Weights of a small GPT-style language model, trained from scratch on English Wikipedia.
Architecture: LayerNorm before each block, tied embeddings.
Training: a variant of SOAP for these matrices, 129M tokens, 3608 steps.
Each number is 128 + 24 x the weight over its row's rms, rounded and kept within 0 to 255. Layers, rows and columns count from 0. The size above them is the row's rms in percent of the matrix's.

# layer 11 MLP up, 384x96, rms 0.341, rows 41-109, columns 48-95
size [101 121 109 115  97  86 108 106  97 151  93 111 109 101 101  93  89  95  94  95 121  83 113 105 104 102  92 106 112  94 113  97 118  93 105 104 113  96 121  96 111 110 106 104  99  88 103  92  93  77 111  94  95  82  84 102  98 100  30 104 103  99  93 101  93 109 101 100 105]
[[110  97 143 185 161 100 164 127 102 144 130 132 134 117 130 134 116 149 107 131 121 149 103 115 121 126  95  97  98  86 137 153 152 140 122 176 134  99 115  98 120 110 130 158 123 105 128 133]
 [131 128 119 180 192 176 144 115 114 106 160 120 145 105 129 145 168  91 144 120 142 176 184 133 132 148 126 138  88 104 113 115 127 132 131 133 103 111 125 102 105 154 118 116 126 144 108  71]
 [118 126 153 103 106 147 164 132 113  98 116 130 141 142 119 113 129 130 130 127 163  86 107 163 156  90 117 156 115 103 104 112 153 119 131 112 147  51 142 109 155 167  69  88 156 142 152  90]
 [102 107  97  99 125 144 143 143 152  43 128 153 172  95  62 132 102 100  85 126 102 108 143 133  83 143 123 105  96 135 126 118  93 113 152 120 116 119 101 153  93  87 141 122 127 131 120 128]
 [125 135 126 147 144 127 112 175 112 139 131 147 121 130 136 132 184 159 134 140 160 123 120 163 157 121 121 153 125 121 105 107 144 144 115 128  99 112 147 112  88 118 137 130 133 154 120 157]
 [124 169 132  89 116 111 119 171 132 102 100 140 100 142  95  94 131 123 126 128 149 147 118 127 119 150 123 132 167 105 141 123 106 186  99 123 123 134 135 147 112 127 136  87 116  73 127 156]
 [129  93 132  97 126 129 129 132 112 117 120 128 122 158 120 141 129 124 161 132 110 129 161 114 126 102 101 142 116 132 158 103 125 151 142 128 120 128 140  96  98 155  92 149 150 142 122 110]
 [146 130 154  82 102 122 147 110 116 137 108 146 123 132 127 133 116 160 122 145 107 153 156 100 141 167 131 150 124 156 174 157 121 112 130 123 139 115 153 102 114 123 138 100  79 144  90 170]
 [109 122 113 118 140  90 113  60 134  59 105 116 113 136 129 102  82 136 105 119 130 144 147 117 119 165 147 146 142 119 114 134 123 115  93 120 115 107 107 131  78 149 128 151  93 120 116 148]
 [144 108 153 138 130 103 154 124 131 114 106 122 127 153 134 148 117 120 140  72 132 154 121 127 183 152 145 132 150 140 140 179 145 132 167 158 109 154 158 117 113 136 140 106 118 117 154 115]
 [130 113 130 124 118 177  74 100 157 126 137 159 104  91 158 145 140 110 124 103 113  94 116 152 133 167 112 124 129 110  65 176  89 137 117 177  98 157 128  89 121 109 112 100 129  99 116 139]
 [141 121 120  93 163 114 152 109 133 110  88 132 137 134 130 113 121  92 116 132 166  94 130 152 129 122 109 136 104 122 149  99 195 140 143 152 158 163 137 154 153 116 100 127 119 127 119 104]
 [114 123 116 159  92 113 137 117 106 132  62 162 168 134 133  79 158 132  87 123 116  97  99 118 152 127 124 128 156  95 171 133  91 123 119 126  75 128 107 136 158 155 117 105 136 127 104 137]
 [116 109 114  86 124 112 117 135 104 135 117 162  98 116 126 126 100 129 142 136 133 116 119 107 104 188 142 121 141 109  97 138 132 140  71 122 112 149 117 169 130  69  63 124 121 158 152 118]
 [111 137 116 105 120 121 118 118 131 113 169 168  81 118 149  92  89 127 157 126 130 133 130 119 109 140 163 147 116 117 118  92  81 137 114 148 107 107 143 150 113 127  97 125 106 147  91 148]
 [138 140 151 124 149 147 120  93 140  93 141 158 115 123 133 100 111 124 132 118 141 138 131 139 140 119 146 161  77 153 111 173 151 146 138 151 126 120 151 125  83 109 106 141 126 125 127 168]
 [131 108 125 113 136 106 125 149 130 107 153 126 125 129  78 131 115 152 165 158 117 156 124 126 126 128 101 108 127 121 104 132 128 100  83 135 142 107 156 164 145  88 156 137  69  89 115 114]
 [136 117 128 139 125 155 121 111  84 109 146 125 116 128  92 116 121 116 109 137 137  78 102 124  93 141 107 120 121 115 137 168 108  99 186 220 109 134 122 135 102 137 124 114 116 137 136 174]
 [ 95 123 136 119 156 101 113 137  93 137 115 141 140 135  88 119 130 130  96 121 104 126 174  91 143 118 107 162 100 142 114  85 129 100 133 152 138  88 119 133  92 132 160  92 120 156 115 151]
 [146  80 140 124 175 138  90 120  82 116  94 118 131 128  92  97 142 151 107 116  93  96 114 133 128 154  94 117 114 120 164 167  70 129 152 124  94 125 124 119 112 116 115  79 128 157  92 122]
 [152 111 119 101 137 144 126 131 139 136  87 133 103 130 127 102  91 129 114 165 137 112 130 172 127 131 137 171 101 111 121 126 128 158  98 122 143 153 150 109 142 100 115 139 152 165  76  90]
 [123 120 127 127 137  87 135 124 118  97 110 140  74 124 101 102 128 131 119 101 145 138  92  84 173 105 124 146 108 123  94  89 112 189 154 127 138 134 118 132 109  76 109  91 119 113 112 146]
 [122 120 147 158 165 150 119 146 132 145  97 137 118 121 113 142 143 140 156 148 139 128  80 113 144  98 156 125  65 129 106 153 138 149 100 141 124 135 154 106 144 111 130 174  57 147 143 112]
 [125 159 129 123 162 140 129 143 143 152 138 133 136  94 160 120 136 140 135 121 140 111  78 159 122 112 165 137 124 115 142 132 173 116 133 131 192  99 113 150 126 150 107 131  92 118 151 123]
 [103 114 106 141 146 126 161 129 161 116 127 122 154 115 112 186 142 132 148 132 129  99 191 152 164 167 135 150 116 101 138 125 143 141  95 117 144 120 172  71 134 117 132 122 130 165  72 127]
 [155 126 122 139 107 130 167 176 155 114  87 120 138 111 143 140 119 209 163 139 152 116 150 136 121 119 132  89  81 160 119 172 159 107 145 137 116 130  99 129 135  79 132 148 134 116 126 135]
 [114 125 132 107 108 117 195 160 142 103 195 135 135  82 151 158 147 148 130 173 166 130 119 139 120 126 134  69 102 106 120 125 135 149 140 106 128  95 123 116 142  98 103 125 107 116 117 104]
 [152  82 134 130 126 134  71  81 157 151 136 142 121 146 147 147 146 120 142 123 125 113 150 102 139 133 104 126 126 107  98 146 106 139  99 143 107 132 133  82  93 151 118 125 114 109 125 113]
 [153 112 145 138 128 155 163 109 139  88 175 173 127 116 102 142 121 125 149 136 137 177 135 127 122 104 114 153 131 110 131  93 127 131 140 131  94 122 125 106 118 175 125 161 108 129 134 121]
 [120  70 135 116 133 117 128 136  96 180 145 176 115 130 127 123 126 110 170 112 131 120 104 142 119 115 100  92 122 101 145 130  98 162 132 137 121 134 133 119 117  84 113 136 127 117  58 107]
 [115 117 111  99 133 112 116 149 145  55 114 133  97  95 137 148 111 158 138 136 122 128 111 118 112 136 135  98 130 107  99 117 136 117 126 130 145 124 159 159 123 160 102 135 162 142  81 169]
 [ 99 109 119  93 143 214 116 148 136 110 135 154 135 122 113  97 135 110 101 126 130 124 133 146 142 135 191 121 104 145 174 123 153 175 132 131 114 129 117 109 115 119 113 136 123 121 135 159]
 [139  88 148 105 136  91 142 146 134  85 120 124 109 104  66 124 111 145 122 130 156 120 154  85 136 103 135 156 100 150 103 124 129 133 114 174 164 125 142 127 118 148 118 132 154 166 124 145]
 [144 123 131 109 132 158 142 111 145  90 141 166 102 156 155  98 139 157 101 152 103 129  84 162 136 124 161  92 136 116 135 146 145 128 128 152 159 140 147 118  86 162  71 141 118  94 141 134]
 [106 145 195 157 100 126 151 140 122 156  90 156  78 105 114 116 155 117 123 145 161 120 110 100 156  74 141 144 100 132  72  65 102 124 147 162  95 142 134 111 117 141 125 101 160 121 119 104]
 [155 102  82 139 112 148 140 138 153 136 122 153 160 123  75 154  92 140 145 160 144 130 140 166 150 137  95 110 138 138 146 129 101 121 193 125 118 117 118 119 140  86 123 152 129 113 107 103]
 [ 88 120 129 114 129 134  95  96 118 160 108 163 105 124 113 110  98  95 136 106 147 130 119  96 151 109 157 109 146 165 135 119 135 193 131 108 102 123 123 105 109 139 122 101 116  90 131  96]
 [115 139  96  77 135 154 116 121 128 166 146 197 130 171 160 131  97 143 120 111 144 122 149 126 122 147 166 148 158 116 134 119 125 132 124 135 163 108 123 104  65 159 102 128  94 135  79 176]
 [107 107 100 138 139 126 140 179 175 105 117 163 125 102 110 142 101 110 147 159 159 121 156 128 122 126 141 123 142 176 118 148 172  93 107 139 116 163 104 162 123 111 132 149 137 140  96  95]
 [178 106 147 163 136 113 169 110 133 177 119 119 121 130 117  98 107 128  81 128 127  94 195 125 138 111 143 183 119 135 143 126 137 129 132 104 144  88 111 158 115 102 153 114 115 137 106 102]
 [157  80 131 126 141 114 183 106 160 166 111 155 147 127  88 179 103 150 128 132 164 111 165 129 107  92 103 145 107 133  97 128 159 136  91 124 105 127 132 148 114 136 108 166 129 120 156 129]
 [163 156 141 123 157  97 102 104 114 162 151 155  84 136 125 126 102 158 104 123 123 108 160  93 124 115 117 157  97 143  85 146  81 155  81 121 136 127 133 115  99 114 155 116 137  82 137 119]
 [115  80 123 116 125 127 124 118 165 152 133 121 119 120 100 145 103 223 142 150 132 121 139 133 127 127 115  91 117 141 163 122 158 135 138 154 151 107 114  96 105 119 115 152 138 131 160 142]
 [150 157 168 104 133 120 125 109 143 117 132 144 134 108 138 121  93 144  87 107 120 105  89 170 213 122 148 114 161 160 117 151 106 132 140 142 106 100 126 123 121 138 111 111 152 124 131 128]
 [118 110 153 153 119 106 135  85 150 138 147 129 125 132 131 129  99 142 103 139 147 122 134 143 143 149 136 140 133  94  90 117 114 151 167  93 146 117 111  87 113 108 103 163 118 149 109 100]
 [150 120 115 102 152 155 159 119 140 139 111 128 113  91 176 119 117 137 154  88 154 149  60 129 129 128  90 136 114 126 131 150 119 135  99 141 147 130 128 150 123 115 126 133  82  98 150 100]
 [146  72 166  59 137 136 154 124 120  83 149 136 129 142 104 128  93 127 130 151 138  84 123 160 123 192 115  75  95  68  98 169 125 138 124 158 150 139 130 141 140 103 143 163 123 165 142 158]
 [146 110 145 157 163 152 175 149 125 145 149 146 119 106 170 164 113 171 163 117 114 122 143 123 152 148 120 140  81 136  98 139 119 101 140 139 131 100 146 133 124 112 174 129 114 140 110 141]
 [145 114 143 133 152 123 173 131 101  98  80 108 114  66 160 117 152 119 109 103 130 113  88 157 120 124 120 148 132 115 151 106 176 128  94 146  70  77 130 128  90 131 114 173 140 124 118 120]
 [143 163 154 135 133 149 114  77 126 125  83 153 129 101 107 121 104 131 147 120 150 132 117 129 100 114 124 100 159 120 103 139 124 141 138 187 138 127 138 128 127  81 120 131 112 120 135  99]
 [152 131 145 158 144 143 130 126 115 129  99 163 128 109 137 113  82 144 120 107 150 156 127 127 141 147 104 141 112 120  88 112 109 171 116 101 121 115 142  84 122 158 141 134  71  97 121  90]
 [ 98  97 164 131 150 105 116 121  99 107 176 144 137 122  98 156 118 166 155 155 130 112 101 116 163 115 161 137 127 125 120 102 143 132 156 121  99 142 153  65 105 156  72 148 145 147 131 162]
 [ 96  86 123 125 119  90 139 137 119 126 160 131 121 158  97 141 123 172 117 141 128 128 127 116 108 121 145 163 124  96 146  65 128 148 156 143  71 136 161 131 101 166 100 150 151 164 111 149]
 [147 110 125  94 104 134 156 112 122  94 120 137 173 140 105 128  80 184 132 141 124 163 147  84 133 118 109 124 162 103 147 104 120 189 127  93  73  83 147  89 106 126  94 144 128 116 144 154]
 [138 148 125 162 148 126 123 102 149 108 123 138 117 142 135  89 124 182 140 121 143 117  97 127 162 160 150  99 123 159 153 132 143 203 133 138 109 165 211 112 126 122 139 132 134 100 156 127]
 [119  87 176 114 125 134 115 156  83 134 134 155  69 139 116 155 125 133 139 133 134 105 160 173  88 116 136  80 128  87 113 111 133 154 102 179 110 120 177  95 109 117 137 117 126 129  66 137]
 [127 122 144 130 167 118  82 126 145 156  82 151 129 108 103 137 157 124 154 148 142 130  96 141 155 109 113 131 149 109 128 137  97 110 133 119  84 130 110  81 131 150 111 107 151 133 105 147]
 [106 131 101  98 115 113 124 148 126 142  96 145  96 141  87 118 146  72 101 137 125 166 125 120 130 154 147 110 135  94 168 106 152 170 124  98 102 121 105 153 123 135  93 141 105 127 181 165]
 [128 118 148 166 132 148 155 135  96  88  98 140 121 114 132 130 116 139 132 160 168  93 100 159 199 129 172 128 125 122 126 135 160 121 187 134 145  95 137 153 107 107 143 129  95 128 118 107]
 [136 148 111 128 150 129 122 106 178  78 152 137  80 110  77 131 119  99 115 123 146 115 153 144 104 134 136 126 119 169 100 111 148 143  96 100 148 136 132  95 114 169 109 130 134 129 121  85]
 [105 133 143 123 142 145 114 130 141 122 139 144 112  89  81 145 127 133 137  85  79 114  91 112 115 138 162 116 115 108 169 102 112 129 153 129 143 137 125  96 116 129 129 143 115 118  83  99]
 [127 130 119 110 114 105 146 132 170 138 140 116 104 116 120  89 162 169 113 134 153 116 135 121 108 182 131 148  83  74 120 119 110 142 121 131  95 128 111 126 113  97 114  92 102 135 135 137]
 [133  69 133 135 134 126 110 113 117 110 120 165 138 132 120 136 134 104 113 140 116 159 154 137  77 126 129 132  96 143 111 131 106 106 153 127 152 130  94 103 124 104 139  85 153 111 115 127]
 [145 143 119 168 160 113 118 116 116 126 108 138 118 109 137 142 132  91 146 138 114  86 141 105  92 124 141 123  94 145 145 140 111 116 132 164 106  82 126 114 137 131  90 114 158  65 170 157]
 [125  95 123 142 189 161  87 115 152 122 108 155 107 112 123 100 168 103 145 133 133  94 109 141 115 126  80 116 131 106 116 154 136  76 138 103 129 146 138 158 145 154 156 108 122  94  98 128]
 [126  98 130 120 155 161 181 106 169  98 164 147 124 126  89 141 150 145 145 143 101 135 113 148  95 133 139 139 120  97 141 144 142 103 146 141 101 119 127 108 133 149 114  77 131 172  84 127]
 [120 119 152 167 166 157 165 115 116 126 164 132 101 132 151 113 115 125 115 130 126 114 140 136 112 142 146 119 113 133 105 124 172  88 167 171 117 148 135 136 127 138 106  96  88 162 165  88]
 [134 111 134 145 174 119 137 113 150 125 125 151  91 111 141  96 133 144 125 124 132  73  99 107 109  99 118 109 124  93 110 134 154 100  84 140 132 143 117 111 129 107 112 138 101 102  99 133]
 [135 127 110 123 163 151 113  79 159 112 117 136  90  95 169 157 140 110 135 129 150  95 120 130 122 158 150 129 135 106 140 166 169 102 126 135 138 142 146 107 121 116 162 126 126 148 143  85]]
# layer 11 MLP down (transposed), 384x96, rms 0.347, rows 41-109, columns 48-95
size [101 119 104 140 100  77 114  98 102 128  99 110 122 100 109  95  87  77  91  82 133  66 131 110 101  96  88 102 117  94 117  96 110 102 135 109 112  84 121  96 116 109 107 119  98  78 112  78  92  80 108  84  95  69  73 100 107  89  25 104 105  90 101  93  89 104  93  96  96]
[[127 116 142 106 131 119 111 130 144 141 145 123  88 108 115 109  84 104 114 145 104 148  90 116  99 105 129  98 107 133 145 175 143 104  98 147 112 144 137 122 123 155  78 129 149 177 155 120]
 [ 92 105 121 121 124 124 131  91 142 135 135 166 117 157 146 165 118 124 159 104 125 146 102 109 117  90 186 133 183 124 127 134 146 136 124 169 126 142  89 128 139 171 136 130 176 107 122 131]
 [105 106 199 120 113 117 166 152 179 109 117 109 107 111  95 154 170 117 143 144 126 149 138 142 144 109 153 136 128 162 111  96 122 136 151 120 160 107 141 131 116 108 157 130 138 154 113 146]
 [114 126 144 131 108 141 127 153 203 175 116 125 159 123 141 168  97 137 117 144 150 106 113 151 136  98 181 161 154 112 110 129 132 131  78 122 149 195 139 112 138 132 115  99 147  93 156 133]
 [151 160  83 143 107 167 147 140  95 133 137 132 163 153 123 124 151  87  82 118 179 102 109  99 152 111 129 139 133 148 123 188 117 118 123 130 146 148 192 107 127 129 115 122 111 138 119 125]
 [ 92 137 136 154 147 115 123 113  97 146 116 110 108  75  81 120 112 141 114 221 135 105  82 132  94 145 145 142 151 168 103 118 147 100 138 129 128 143 135 141 121  94 121 157 119 149 123 132]
 [133  73 165 114 120 117 116 184 153 166 108 175 152 130 146  93 141 130 140 103 145 132 124 134 142 163  88  83 137 128 123 118  85 142 129 174 142 139 124 132 136 129 101 150 157 108 140 116]
 [153 138 144 144 145  92 109 117 115 125 124 161 109  96 128 109 115 127 102 164 119 129 153 136 145 106 123 164 118 121 125 154 116  96  99 140 149 149 118 136 160 122 111 160 101 120 128 163]
 [115 131 117 126 147 157 125 140 130 159 115 138 103  67 113 131 112 113 126 133  99 138 155 105 145 128 127 131 146 156 157 111 151 123 115 113 117 103 114 150  94 113 118 118 142 122 112 151]
 [139 116 130 118 120 136 161 126 127 130 136 104 113 199 117 130 135 129 131   0 133 140 140 120 136 150 131 140 150 124 142 138 149  95 129 156 137 124 132  76 166 120 108 137 119 125 155  88]
 [128 119 127 106 101  87  97 127 109 132 141 103 144  83 151 144 143 120  87 108 138 112 149 142 130 120 123 149 174 153 150 138 128 106 125 163 110 173 133 115 112 122 101 113 152 122 129 125]
 [171 140 109 120 119 116 124 102 123 129 145 127 110 124 111 125 122 116  98  92 138 102 133 149 125 128 115 101 120 114 104 107 115 124 118 148 130 162 109 113  90 167 128  96 121 166 125  97]
 [168 144  80 153 153 113 144 110  95 132  96 130 124 170 125 109 146 171 155 135 163 167 134 103  96 136 103 158 110  99 148 142 112 127 110 115 131  84 121 138 100 159 135 130 141 152 119 119]
 [158 116 124  65  98 139 148 143 150 134 136 149 163  89 136 102 158 125  84 119 133 115 137 143 113 117 124 123 139 120 136 129  86 124 105  95 143 151  98 154 124 146  89 138 137 159 123 121]
 [124 104 168 144 161 136 107 143 147 132 146 191 125 128 152 137 135 132 165 103 154 138 141  82 154 118 155 174 153 147 123 114 141 109 147 147 143 104 165  67 125 136 157 119  68 157  99  71]
 [153 150 167 129 110 109 150  89 111 119 155 188 156 170 125 112 137 120 111 138 131 131 116  84 149 132 153 125 128 150 132 109 152 111 131 123 106  94 129  88 153 148 107 155 151 122 126 129]
 [132 124 139 139 100  84 126 150 134 137 141  82 103 119 156 148 114 111 123 150  95 100 107 146 136 131 141 134 116 124  87 122 140  95 113 120  99  78 127 173 149 114 136  98 152 144 126 128]
 [100 136 149 159 165 114 126  90  89 135 174 189 122  86 108 107 124 147  85 150  89 133 140 135  81 120 123 145 138 127  88 140  90 137 136 129 111 114 111 169 122 140  88 158 121 144 106 114]
 [110 145 106 132 128 163 115 121  79 121 130  87 125 114 118 129 123 144 164  93 162 148 148 122 155 143 146  82 178 167 123 149 147  94 128 160 112 162 115 104 107  90 106 143 110 119 134 128]
 [114 104 109 149 141 154  96 150 129 151 100  78 125 128 135  88 138 120 150 158 120 160 132 155 125 159 127 111 134 166 109 105 113 109 136 143 125 136 136 107  98 114 164 142 199 152 137 112]
 [116 211 138 157 133 138 143 112 129  65 147 163 136 153 132  81 101 101 137 117 145 147 109 111 106  99 130 112 116 139 161 130 118 124 164 144 144 124 168 131 147 145 109 138 145 115 130 140]
 [143 112 119 149 110 130 128  84 140 153 114 150 133 103 131 142 110 126 114 188 126 117 138 158 137 110 140 130 165 156 120 133 124  92  98 104 141 118 152 166 125 167 101 121 185 146 128 108]
 [ 97 115 120 172 141  95 118 162 152 166 125 102 159 166  91 164 142 116 139 131 124 127 158 158 126 103 108 141 117 115 121 141 137 149 101 131 134 106 102 123 110 122  78 155 156 114 122  94]
 [149 121 138  77 125 123 102 152 127 107 136  76 104  71 125 129 120  99  98 111 141  97 140 150 118  77 174  93 114  97 116 113 131  97 144 114  93 100 113 133 124 125 142  83 142 120 127 122]
 [136 102  97 100 140 118 130 155 125 125 126 158 141 125 131 130 122 112  96 140 115 110 171 138 135  98 172 133 135 161 107 140 107  96 127 144 108 144 165 186  81 123 120 117 179 116 101 127]
 [ 97 122  97 120 142 144  86 104 147 142 143 131 109 147 129 120 149 127 114 109 142 138 103 168 133 142 145 113  91 128  90  92 127 159  97 139 151 109 135 110 150  96  99  94 100 122 122 136]
 [105 110 108 138 153 111 144  86 143 120 126  94 126 146  99 115 146 143 103 139 186 119 153  96 159 165 166 158 198 156 117 130 127 127 162 131 127 103 141 109 150 129 104 136 141 127 146 133]
 [150 141 125 106 142 112 102 152 130  88 125 160 116 111 123 130 123 111 133 138 139 130 174  81  89  85 159 168 142 111 112 117 166 104 135 117 152 158 119 113  95 143 132  99 126 158 153  96]
 [131 174 120 168 168 119 131 132 139 142 118 110 116 139 108 169 154 129 126  97 152 145 152 120 119 110 108 110 127 141 130 106 139 148 161  86 108  98  81  92 110  87 129 101 146 139 144 153]
 [126 149 128 152 106  94 102 102 104 153 105 124 120 144 102 120 153 115 171 126 188 123 145 173 171 142 150 181 106  89 117 138 129  68  95 108 118 169 118 117 119 111 181 140 151 112 120 124]
 [154 111  99  83 114 127  99 153 105 141 129 124 164 126 127 164 144  75 149 145 131 115 132 140 148  97 123 103 100  71 108 135 114 154 112 102 107 146 152 147 143 118 157 108 122 164 102 119]
 [113  86 132  68 130 105 136 120 135  81 123 137 148 126 169 138 110 125 115 114 121 130 138  98 143 102 114 106  95 130 101 146 130 135 115 105  87  93 136 138 174 114 137 115 187 131 104 149]
 [103 118 197 130 153 109  88 183 138 116 131 156 135 152 168 101 130 137 116 125 141 105 163 114 101 101 107  92  96 154 140 182 110 115 136 149 105 118 127 181 127 122 132 145 125 155 134 137]
 [ 98 113 113 184 108 118 110 138 114  79 105 123 143 137 123 138 123 133 116  90 129 157 105 121  94 100 103 114 135 158 166 141 105 128  96  80 135 117 171 114 127 120 160 108 142 147 140 110]
 [183 169 132 147 100 155 118 134 159 121 127 132 110 111 115 169 134 130  96 166 151 117 126 123 185 132 131 154  73 120 116 119 110 123 126 110 119 125 155 103 159 151 111  96 112 145  78 150]
 [153 110 131 163 115 119 152 102 127 136 122 137 115 141 102 132 143 124 125  62 144  91 143 114 161 129 129 155 149 101 127 161 168 123 154 129 145  85 117  76 158 116 132 121 126 116 155 153]
 [104 124 103 125 153 136 124  85 134 129 169 141  99 118  87 166 111 112 143 101 116 102 137  93 154  67 144 132 143  97 140 131 114 122 107 173 134 138  67 106 124 133 122 121 127 143 128 130]
 [ 96 105 117 121 141 116 121 133 111 144 156 170  95 152 125  91 147  95 140 142 147 124 162 104 139 143 147 140  92 118 116 126  99  67 137  96 110 121 166  87 109 102 172 155 141  92 146 110]
 [152 138 137 124  89  98 118 119 123 103 145 104 140 144 133  89 123 109 132 124 169 123 178 111 134 107 131 118 136 130 124 151 156 173  85 154 116 113  83 168 152  86 112 145 134 166  88 109]
 [144 132 133 134 127 141 130 141  88 143 145  78 149 123 152 140 177 130 121  72 131 135 139 151 174 143 131 106 119 114 122 141 143 153 113 135 121 144  97 108 168  91 154 101 116 109 144 138]
 [ 98 167 131 112 127 103 194 102 113 106 133 163 122 153  99 167  97 134 121 118 154 159 195 149 118 121 133 113 116 134 137 132 154 151 163 127 130 134  87 161 155 108 149 104 142 106  89 148]
 [161 152 110 141 150 155 140 129 132  87 166 120 105 140 125 148 161 121  99 129  74 133 128 117 175 125 121 117 167 131  82 173  79 142  91 143 116 129 171 134 125 123 176 120 139  99 106 136]
 [117 125  87 123  61 106 113 119 106 152 129 191 113 154 112 139 108 101 123 187 117 139 120 145 106  82 116 110 117 142 134 101 127 122 139  92 147 139 132 151 154 104 100 127 132 132  87  62]
 [133 127 108 106 117 143 114 143 119 173 111 160 105 151 107 158  85 160  66 127 170  90  87 162 120 119  91  87 121 105 115 148  95 113 117 144 141 132 107 168 132 148 141 102 122 181  99 105]
 [115 119 133 120 127 129 126  96 121 126 102 136 116 127 106 120 135  93 147 149 163 118 142 142 136 145 117 107 132  86 142 102 126 125  81 142 127 166 122 173 110 152  81 172 121 152 157 120]
 [ 88 150 140 139 132 131 110  99 145 153 128 155 145 101 123 124 118 122 121 188 117 140 126 153 137 144 174 144 148 143 113 134 171 114 158 147 138 122 122 153 131 139 126 161 165 129 141 159]
 [128 158 121  95 103 124  88 133 154 123  98 120 148 149 112 114 118  95 144 110 151 125 139 125  77 128 107 125 105 150 158 111 131 135 137 133 112 144 165 103 154  88 165 134 109 120 137 105]
 [110 161 175 143 112 157 140  87 111 133 114 134 110 102 146 112 143 139 114  93 127 156  96 127 108 132 157 184 123 127 137 124 115 135 121 129 125 143 147 127  75 147 152 124 134 131 143  93]
 [108 133  84 139 141 148 104 139 132 131 128 163 165 142  85 134 113 105  88 119 157 123 133 163 139 147 120 112  26  99 103 148 146 110 126 101 147 123 168 143 146  73 128 133 116 164 131 158]
 [ 85 101 132 174 172 133 110 102 144 141 120 153 101 113 102 135  92 141 135 164 109 130 113 124 116 119  97 125 196 138 125 142 108 154 115 118 113 153 134 156 193 135 117 117 151 158 122 109]
 [142 171 138 130 122 117 109 131 188 153 116 140 124 141 115 120 138 130 142 170 146  74 136 121 103 121 178 132 161  95 127 106 169 159 126 129 127  93 123 106 141 130 132 134 139 119 136 123]
 [137 101 112 124 152 126 120 102  98  93 151 106 111 125 128 136 157 108 140 175 108 134 119 153 154 130 130 114 147 135 109 138 185  94 125 158 123 148 163  88  93 171 139 105 132 148 135 116]
 [134 123 123 138 138 132 126 121 115  96 111 145 120 171 149 162 129  86 146  79 114 115 111 119 117 140 117  81 147 125 129 172 143  89 105 137 141  89 140 118 123 149 147  96 120 117 131 123]
 [ 86 175 121 153 136 121 130  99  89 143 111 165 161  99  97 118 138 116 123 181 135 109  97 123 142 121 150 150 105 113 116 121 134  86 123 133 140 141 110 133 110 122 112 144 111 154 128 144]
 [116  76 119 166 115 117 121 161 158 142 158 118 121 118 119 131 126  89 117 100 184 150 135 125  99 119 106 114  87 138 101 168 133  99 147 125 133 139 117 107 140 101 127 120 134 102 116 122]
 [121 146  93  79 123 127  81 168  93 117 115 128  93 117 116 136 133 130 126 117 134  95  94 135 135 154 124 117 110  84 123 105 145 128  99 135 123 179 142 126 176 109 150 137 166 114 159 152]
 [ 95 137 126 185 138 135 113 123 162  69 137 138 117 142 104 106 130 145 126 124 137 109 114 128 113 112 135 140 102 117 123 115 108 124  97 120 152 196 104 157 142 101 144 151  97 182 120 147]
 [ 81 121 179 147 143 153 136  86 115 138 132 125 141 107 130 109 158 101 104 148 150  90 122 123 150 121 144 167 132 174 132 134 142 158  92 132 158 129 151 111 128 136 182 137 141 127 155 130]
 [141 165 133 148 137 122 147 153 119 133 149 114 179 125 114 124 186 124 105 132 113 148 145 102 124 129 175 135 105 126 149 115 133 139  94 141 170 142 114 110 152 139 147 137 201  97 139 124]
 [128 115 157 154 122  64 141 151 162 124 124 116 123 136 154 164 130  77 155 166 143 127 118 125 118 111 147 111 103 100 175 103 151 148 145 137 115 123  71 101 159 150 157 146 140 114 128 139]
 [ 76  73 131 127 146 129 114 141 143 123 131 135 176 101  99 146 176 122  99  67 152 101 136 123 131 121 137 125  96 155 156 143  53 132 126 105 139 146 123  85 129 140 129 110 151 113 116 102]
 [127 125 125 146 136 135 119 123 105 132 101 174 165 125 166 182 110  94 116 161  93 118 106 132 142  84 139 150 157 151 161 131 120  94 102 153 177 145 181 129 111 170 161 116 148 133 118 136]
 [ 92 100  90 116 119 103 157 131 169 128 120 134  96 131 123 102 141 147 162 112 132 132 138 122 157 108 133 143 150 161 120 164 112 108 147 150 135 142 185 136  93 216 150 115 150 164 115 145]
 [173 143 133 155 124 145 123 152 114 140 146 157 152 128 126 140 104 121 120 110  86 138 163 156  81  95 101 136 149 158 151 143  80 170 148 122 126 143 159 125 208 137 114 128 116  84  92 129]
 [142  87 123 211 150 127 140  89  94  94 131 133 136 134 108 106 117 122 149 152 135 157 117 118  80 139 137 157 157 135 114 150  84 154 108 123 136 123 123 137 116 165 212 132 111 140 138 150]
 [167 111 117 140 129  85 143 124 117 160  82 149  94 157 116 169 107 121 164 108 140 144 139 108 126 120 122 125 105 148 167 153 107 136 119 100 114  93 133  93 135  97 138 132  84 150 123 149]
 [134 168 147 138 125 102 105 143 122 116 143 126  97 139 109 134  55 165 128 107 139 148 121  99 112  93 149 132 160 124 122 109 146 106 128 121 110 114 125 113 124 104 126 134 116 144 127  85]
 [143 123  74 120 155 159 158 136 113 139 125 129 100 127 131 114 111 127  89 172 144 104  92 156 136 130 136  71 115 113 117 133 134 122 116 134 115 133  72  87 109 140 125 152 140 152 120 110]
 [146  82 124 131 113 117  89 145 150 130 120 100 145 153 124 139 114 158  80 180 162 117 140 142  80 125 113 147 195 140 151 120 139  98 138 136 134 101 144  94  72 144  98 131 162 126 111 140]]